config = dict(
    num_key_value_heads=6,
    intermediate_size=1536,
    rope_theta=25700.0,
    qk_norm=False,
    attn_scale=0.125,
    parallel_block=True,
    init='normal',
    learning_rate=0.00764,
    lr_mult_up=0.754,
    lr_head=0.0075,
    schedule='wsd',
    decay_fraction=0.698,
    final_lr_fraction=0.0,
    batch_tokens=262144,
)
Each number is 128 + 32 x the weight over the matrix's rms, rounded and kept within 0 to 255. Layers, rows and columns count from 0. Numbers have three digits each.

# layer 7 MLP up, 1536x384, rms 0.203, rows 559-592, columns 192-287
036081078173144153132137083177153115119107062134143153185148148175109090096091099136073191086168105159140057156133171166140170159139136067156159148108107145118188156219126152115140164134098118084203144198101154169095120166154116137088126119159104087176153104096119132140080035157127063106
092068162095140204086104109135197090099119106143166162121109103108131129151106228090091059126147206151163089143168222201103155101089063071151114106087142132153117170079091185143097120107136130136166152085161118110118164076153126156156149122090113087132166090148176141124148095077094163069
098163072159170095114109101139056127118132095094128128121114134152103139141121140132090133184134114135112150159175073121120176156140161155092134119148141128172091148137097128128149095128100146168165176095113124150097116130146084109180172120137120220116098144098137120114036086162131159067
165069109181135080130067169183113174107158187192134157086112110190125170126123134173101153089042104180150060115108130111146126108086149123097187167134146054119082103155134107100156173144177093172136159136120080091122170149124147162158128095154140077151086184134087094158079097096106106114
146165162087116093114078135126176084190158112121145151153115132115145113109124092188152128125127161122171170129093110144067095143173115106058117148131105141158102116087135121137168122100134176118145181104089138169093116156170108154061183171170159148096111107109097121101167158081137121108
108095147086118104166114170071148131126126130183138145110134151127153124099165112130069141088177139099121176209146133080131106108139093079114129189118093117126125129157156148178066165212113148181135138093163121166129089119127096149114155190147142170149108117146173131110146099094163133157
153083136128129090085120176167130146162090166103099146190134113083137149164113150102175127195100127089077093139109135103128095152149109150134122124138076141084112167118127169103072139133148126106104125086181132169124132117116133065139208158138141179125159055148107132072097142107114147094
163138115112120118123178109098115148091114097131122154088165109178135157115082076121091132128120169180134126104151132168157102155092132084158071174132181152151096156117146059166081122084151172105112111123102139097117040130160070131169146163106111153108052133107126143118152093098087139091
128129104210138086087133140138089120169169130130140175121106073101180131157155107157074143128143043064126085188118128117074102155030134140122155141110113151179192141115136127101076124115101126098082159118136161114147115146125140108127127130139141165186175105074117121163192187122199079149
121109107140106129089161129142144159150167139206067121144169046158117137183175063117146109129089132122099175094178113101134172089136174153101106073151191143094151111159091144099140118076113098137125155118089170136083128178083126166156093117147130104099132169112115116148175079154192176115
091099087150124124130125154184132149094059125135137137129134159130076130161149059080076131141100160122109115133133079127112128100148168165134164179143079114171089133134068111140176115141106141111102212167109160122098143078154066105130169113135127129145121162140135073136145153114081077129
090102174105156090129200163090151138146114131120155149141192140111123108126109084154137135189106136127121146125160102142118116126178100101170152189111143124130101121100134123140156124161102113150117107162118137138173158160174090120102101145172088129101120116152134129131107139091137147112
183080153184040133178175102136050112152088171172147143105126155078194127103089158123137140126114087097115088184148158116106110147151107085155139097105158123128152115147091122107110130108113124126128141159093067072135130208102114151121128123161119172083103080098136092123157092119132094115
133132091104090133158108113124127126119134120113073169136127118119091098147098106097144120062131190128151086100109108112086139121151123169088141223097104082111104077198103127105152147166111160124090133196106175144132086147127102147110165080203127137145104132144121178137108092198172107103
164084109166060095063079119134052211120135146127166091127127089133174044115098118110124175214143065090197097110134137107143031136183066149083138163079161151147128122114162122113086116126148107169122103131121094097102108123189108134132168132176120207116163179154149138086144133128116105061
062091126107075124138160123175112141187141141157171172213141130137136132137084161158162159155071132126117150117128114017122192175095089130107151192103129162138127173136113108098144178144060199099129139119175150112065115106071150094056094180129097187184138137143110143109111122187157076167
181146086116125144152164138051104134142174170170102095149103056131115114071142148114138148139115142040174142185153114229147168122143088104155177150126063054098107106107090145117152154120098080066060114152100119122128156126118087150159089185139119063145096172089108077038159120169091132165
139157138116120104150126122057145147122117131135141145096171160144091118143112090085105150119119102118093125137137111159113122115115161140086159063124110130104103147057119093152158151191129141191156079069167138170102098096146127142093096092066131157099177146197160120186103105107131144123
065109114123081151122191094143108108119080118153090134124112129138125177149168107184132135137099121149166076109107153126088074146117122145118169110103148169178176123158124150126112115143139182136157134138184089117109190148152123106109056123127081130121115116172109102172132132158109082095
145123139132105083152143116178074146112128155152186078139148119121182163139159125161165172105135130082186137163144200110103116122077080066118139121104117118143185137085116144130113025120119124130122101092124103081135159139096122166142119118139106144150147114095150067134158116195154096110
164088129158216181093141137144097100112133136113135120098168124071113199138099130117119059108209123146109134132132162149130122117128139134175129117145133127184141132196066147144126218157090134125076142236148100151110142138119113077171085119138124087155060199040074096127100080148096144182
138136108073132104091121133179138100134152108115053153127127100101129109228080186101161136116142134159124107146135075079138079080100127127137110140172128141140203118099155080027101133120152137184176112157111163165150126174139124125100066125099177178158162159185137136095146159093131158138
140082151213112150146154150109137105122146132057133148192142073103121146177141180102121110227147157101192095142130112128194083138162152122188191135073161140179109188146124106142148124093163110152113137124187100092136111176110093112121116141127148096128100127136134141159143139182116137196
121127150127091063104129129138107132104193147145134107123166104109124120186178096124129155146113111162095119111136122109095094081132138114119105143156114110163171128131139146167182148142140083128088120149116076138139140161132117105114108127097200145171142154170122085120142105157120100112
175141107170140070091116117120149131123147152197098139103151153120124126113125117112127095180138139126170066116158056094183123101120157169065113166162151163110141145095086131131143128099121163156114191139128133137112100106153126099131070113107156151146121164137088104203064098073080115132
118130142141144129193090108052087175137098129107167110089135169150116083101126113121110089112146123145203138160150149097086096102122109106122127117065143065118087106114154141163144162118095086109171161176117114146058156157176155053100114107155132104140113190141104086158121134154169114204
202163128027166064135116131095128210077119128121131115085085170173172108139130160115131127072095191189139170138156180180106149141177148113105160059126157158133190147140158041081112101190097074117135157185108142142142096088128134176120117191150167163138072113085150209107175087078148169132
076125145072072084111154189106139156166161085118141141109155081098115168125143129160180119091094133088137108117155127102106117116156143121074103099142110145131165128142066087084145139079083101151114127165108117121131111162153209078108105094139120088111142168086096158183165054062079150117
167174183084118131191144148096090184113117134136191107179107081087107129147144141141073123147154133118156172132115112155131183081144094161123113158117129073130134154089062100121167144161128116107112153088143153150160131152049168128104143140156132170147129102131051093120109151109129121139
117079089214107146089112110146094113126068139137146092197158107132185107171125083132131129113124158101066097171147113139156088072133147119146129090159115112144115144181088165136141130142112094079149164148113108100129156182087115141134151167117130126205104135152154144111143123085082109077
153093148109054097158111132132091140116090150129107143097146107081179121122115111085153116169145137184066129127145073156129150106091141168204144188109184120153203126120100107092173145104137121038097165139159171150174110151129121089152154150112052126122090156144117114106152110146205092137
132110125172138108127112146084106144132164164224075070120138120132169121130144141081126108141100108156090143150154130157070155060093119135154110178126108122138128100174173152103151112138185086187131101154187085098076096106098154150103148144138107113153194152132174128153119100108130103128
104130123108108118165107136174136161062084078092053143146153117112061165103186119095131127160124125171121123145145065206092105095103150097143068096153143172130173140101152122156151160178153115175151115118084179157144140100101129142146162098104095109106123107143092137148141113148145175127
121050159146164114083122128169134138145158108099135149177106091126111114115057144105158096175147063102177103119129119097117074173176096147084112130168165088101065137123198169103114104167083111127128132106117133123124172175094207125184149116081094107130092136103080107102137168119072192103
# layer 7 MLP down (transposed), 1536x384, rms 0.267, rows 559-592, columns 192-287
169114116132127144150131125105132199116183166154132126124154170163138078090164123178155130104111169119150100101148166052075074105131141108142152145063129135111190172081079084108109116131143171104164169117174140132108116143162086140091143111086200149093121121120079158107086122116143128111
167132187157162099142038149078180151113139109091159143115178121082114143166093086104095103114135136083085089096194126157096143151062118194149148041131130174161189142136078156148079134126155118167120069150131137080179182090118155203181060088108120130207155084085112156128134112188206157168
085147080115168122167113200176134112118100088136120191172121117176100127137122093133120089139063153072135133146161130171132123160136133132139118161126121142133147151092108155120076072141070123109135094127137152114135161164112164133120112157134183118085105091115068157141124194121125146116
176075103079128143077156127089116115118126099130161089105111152099141113093126106125117062134150136117109119117143173099117157092113077140107131152126125121153156153141138154132109090132193121066156131135128121177167079160148032129150135105121169120126130110087093141030136132146138138160
152134156154133118158172110077092142117112097133127061134087105120081140152142159095138161094206095125197163080088153099188106109118145139152182108134115134125178151160135101153134164157127152123101118112114112141170124138091122125116150119120113097165109140124115136134058108150163147067
135210116157112121131101120161115155114144146120129112123165142129122214170159116164064134145070093118100110092150137138048095173093144154146110133128174106109128093132151062129121094106140135112073103155189123159148062156156153149160105108080120094135175126110138176127070121114084116103
108128155076162115101138147166147151153106124140107142126076179137137119187155154108082113161119187142101143075181129109142091128109120085174097069103113133156166091078134168138170133128079149081109101162073127153129101106095139113153093113101155154079063130152131130171158134132101203141
098107131118154112154126161168088118143084115063153151129139170199131141122093133132108126124090099118179138143165191152098108169131100110168138118142136128143116129117081188117187120140128086144147067188145147103124141167100119165103051148123131141128146127174103122116089121137140144107
128202107106144144121102101183153108110117116086161093107183097166126103098153170103135126076117141135129102147169123111089115081127112112089152168128128115110112132146143163117164144161137166137077128203121146140078128076111164091142170148121080154129122116111108135138141141136191085113
086155103140116136121145113124117134145103089112086142133140133161088179165205116177141071106100138169115100122139152141144130198074120170122150180079150117172124196143142109107167030107089088114132151115077160096131155103110078125069179128092118113104102159125156110162127087127182208112
106163104153121123145131162121137108115066135116120175171172127118111130100111122131109198119115093078145179124098129132136071188119147142104129127134136145166115149066128141129118159108149147122131196109162149123093138102123165115130148123169161090058123138115130163178121054170100155131
161180107118137142158093108109132138123125130162166139134133109163126103121174158147172129106141093107138120119104147121153170143059159118110138101146110116079131127098171091073184113141192110105151175116170090103107132147117111135078157079118069120166118118145132112051103091183142146160
150058167200120140123150089086126181141107132135177054093148173114123175132099114108145081101152075091089097089157120116149132122123129142140144171130086159134085121097114103102114096105132136164176197149180157132130165162107124109177118097156101171096182169155161178104169137132127114134
140119107128124142074098121152143132159119067143146215169158178208104109145102134116139116076149129092103117168078093046105165086146131132115116142131178093132093134129218142147143125148084143158074111140153057076138120107083127137134124176120062171119159136093109131095107121141060081144
145178154132098163092120137129089159095137172143155132171117130128144100217131059120168136103185140095096150127147089137167051175162102109137134109236218131197141143116083075085099127171108123136124143091171114136163108081113179137121124134150115131145117138134099202093169153147161145110
186156164082161106144149127131104076107135146199106186187181110130088128143157115115119126180124163123132161133102099132098116177089147098124085133139093156166166129193125098149107134217085160174123065087158092131064147112077173104127168168146118136147110142144162168139117101131092117185
101126129137141162131130113161068129106109156145103117114092144113111110119102129168131139080052210176147163121099138103150153152112121087106158041107143132202116114117120136166091062164097129120137126145162095142112122059109134122073116170172139154117132146120166186147112086160176119125
119139123098113155166170173116125135169125164090103056149139136125126149177093147123108176115112078194101150115093139121067106103165107123112119119201145113105140108145166166167146090136060128128136113117138096107174152168100146153061132142143150169123081065074098140125133128147110144128
171145144151159114157117115085141178108113180157147138128139147124126145073153083107132087091112136131140134108132097135135124095071187153117130107179145100126119138117143097182150124141123082101138137108097167101098103119133130162114145176162158188081062127058155184094120063107107154133
097160094110192145113089086148197136096139106153131157164105108152096150096092180121092098151119133176110127094133030162130124126162175157077164108179091127098141061173090150126143144142164084145107143173174090156178140143136099084124145167128193135104108137135119096127100114103132139119
167112095150184118087167113112192163167161115087140053185087126079149176162112160081099142161138085106151161113143130112141196105091132130087168128121138126078158192127152092064117122199055075120104085138114114196163167116107109115179137128116184151145129141114139160160123070069131136132
113132141203132037113140150183057091146109142101145074133094090076110143103105087101113142078129185122118133141138179164172130142129152165076132112041129131155102131191126127110117087142133177159158096088171117161107142113089125096120166116153138112111123141151067076169103144104062127117
141135123113123111155107101102139143089149168162107159145124151132203072173142128133155122130112164138122115122140179141105113155122127124147133093088154128085140113079143134124133105140079075138117142183135113118116098078123130160076136107131110113175148212065055127117117119141143112131
163109131102167181102140120109155117100103169106074074110125125160162111129126106146139148117116134158189079122077128137166189164125153115104154102101135174137126138137167091096145097090129147194144123136126113136145093074110100183122157082159123141139128130129144153158092093135139173155
193106123133197106135058111127098095145134162092099172111173141135104106138092111169115154104131166102128115148122188141168138094135199067147118138114154078115091128108170114134156188136128117102191086160100165089140133157144120132133164078096073080111083137107174090157147157136128110144
098112116086070129101094124173170069138169128132082091220122169109115154095105120129189205172152132112138141102129093095166089099109177126142115134141147165100130122169131073097174164146165124192145157117172104166112146145121114123085115186110119193098114108139092189102153092137153055123
084107155123147180096063116155140122143121080147163177149160119146064170113109107118121114196177104086115154137088172131140116049147171147125070119081112159129048132138106163174163164065100141156140096078133110117145095138086053135161123109136134068087107118163113084144068147155086103148
191107148142107155196127085153119183161127194095101151140101137176193078065120148146149156113139126124165106104144178132048063113127164114113164112141051123092146076100068092183152131103079187134143218186144118112118145118168114112126123089128101168150144141111124059173040106139120141131
196117130091128137082154098141121126168151115139132061162111099144134100080107142148141130122141093185127092157117169106145147115127185100111161082124155191145165129074159115096100068123156153119135182064082082127124097113182150102146123174161104134103081141149124154153115108121176165180
137161104182136113126104150105083116123149130145118098064040128146198000160177126190155143110095201123101152129132127106119096071118108088103133104134149077096098070104133084148115138113230183120075212103173113078160087090127107092153139099109142155183094104124109148161100122133059149211
151094115184148129133125153122157145153154114074098097118129128136106103134157183175109134080119159146162174113079136079163114117159113114080137097088094082086110105136060144107112137132104083199145144137132127111113150119108158138157140144202167079107113146081111112124087107132115140120
097098113124111133129156101140114092169104090109121115148173070104122110080165112108107103123172183090164140106120141137183159146115067151122133146137112081100172101138132113141139108129138171042153136162080130157082126133164160128148175146054158137103055117160066170118195130096156184173
170137109130125137169142125078121066179050103203128141122154180132152155117172136108142176143204145174119150118098113158154124161162058167156115120148065133083074110155142095137058107078156178081076151105109149138129112110149149168110119172138107070088094199165098141094161193120084142189
111171084100129129168114128109144109159146108118111121135165087110087121104157094047079144132081174124168180107091114184161120203125151143147188105093119140101090092150098116070129157110159099191116147123156163121146163045147114172121101069090101130146145055139147126123182103156125123154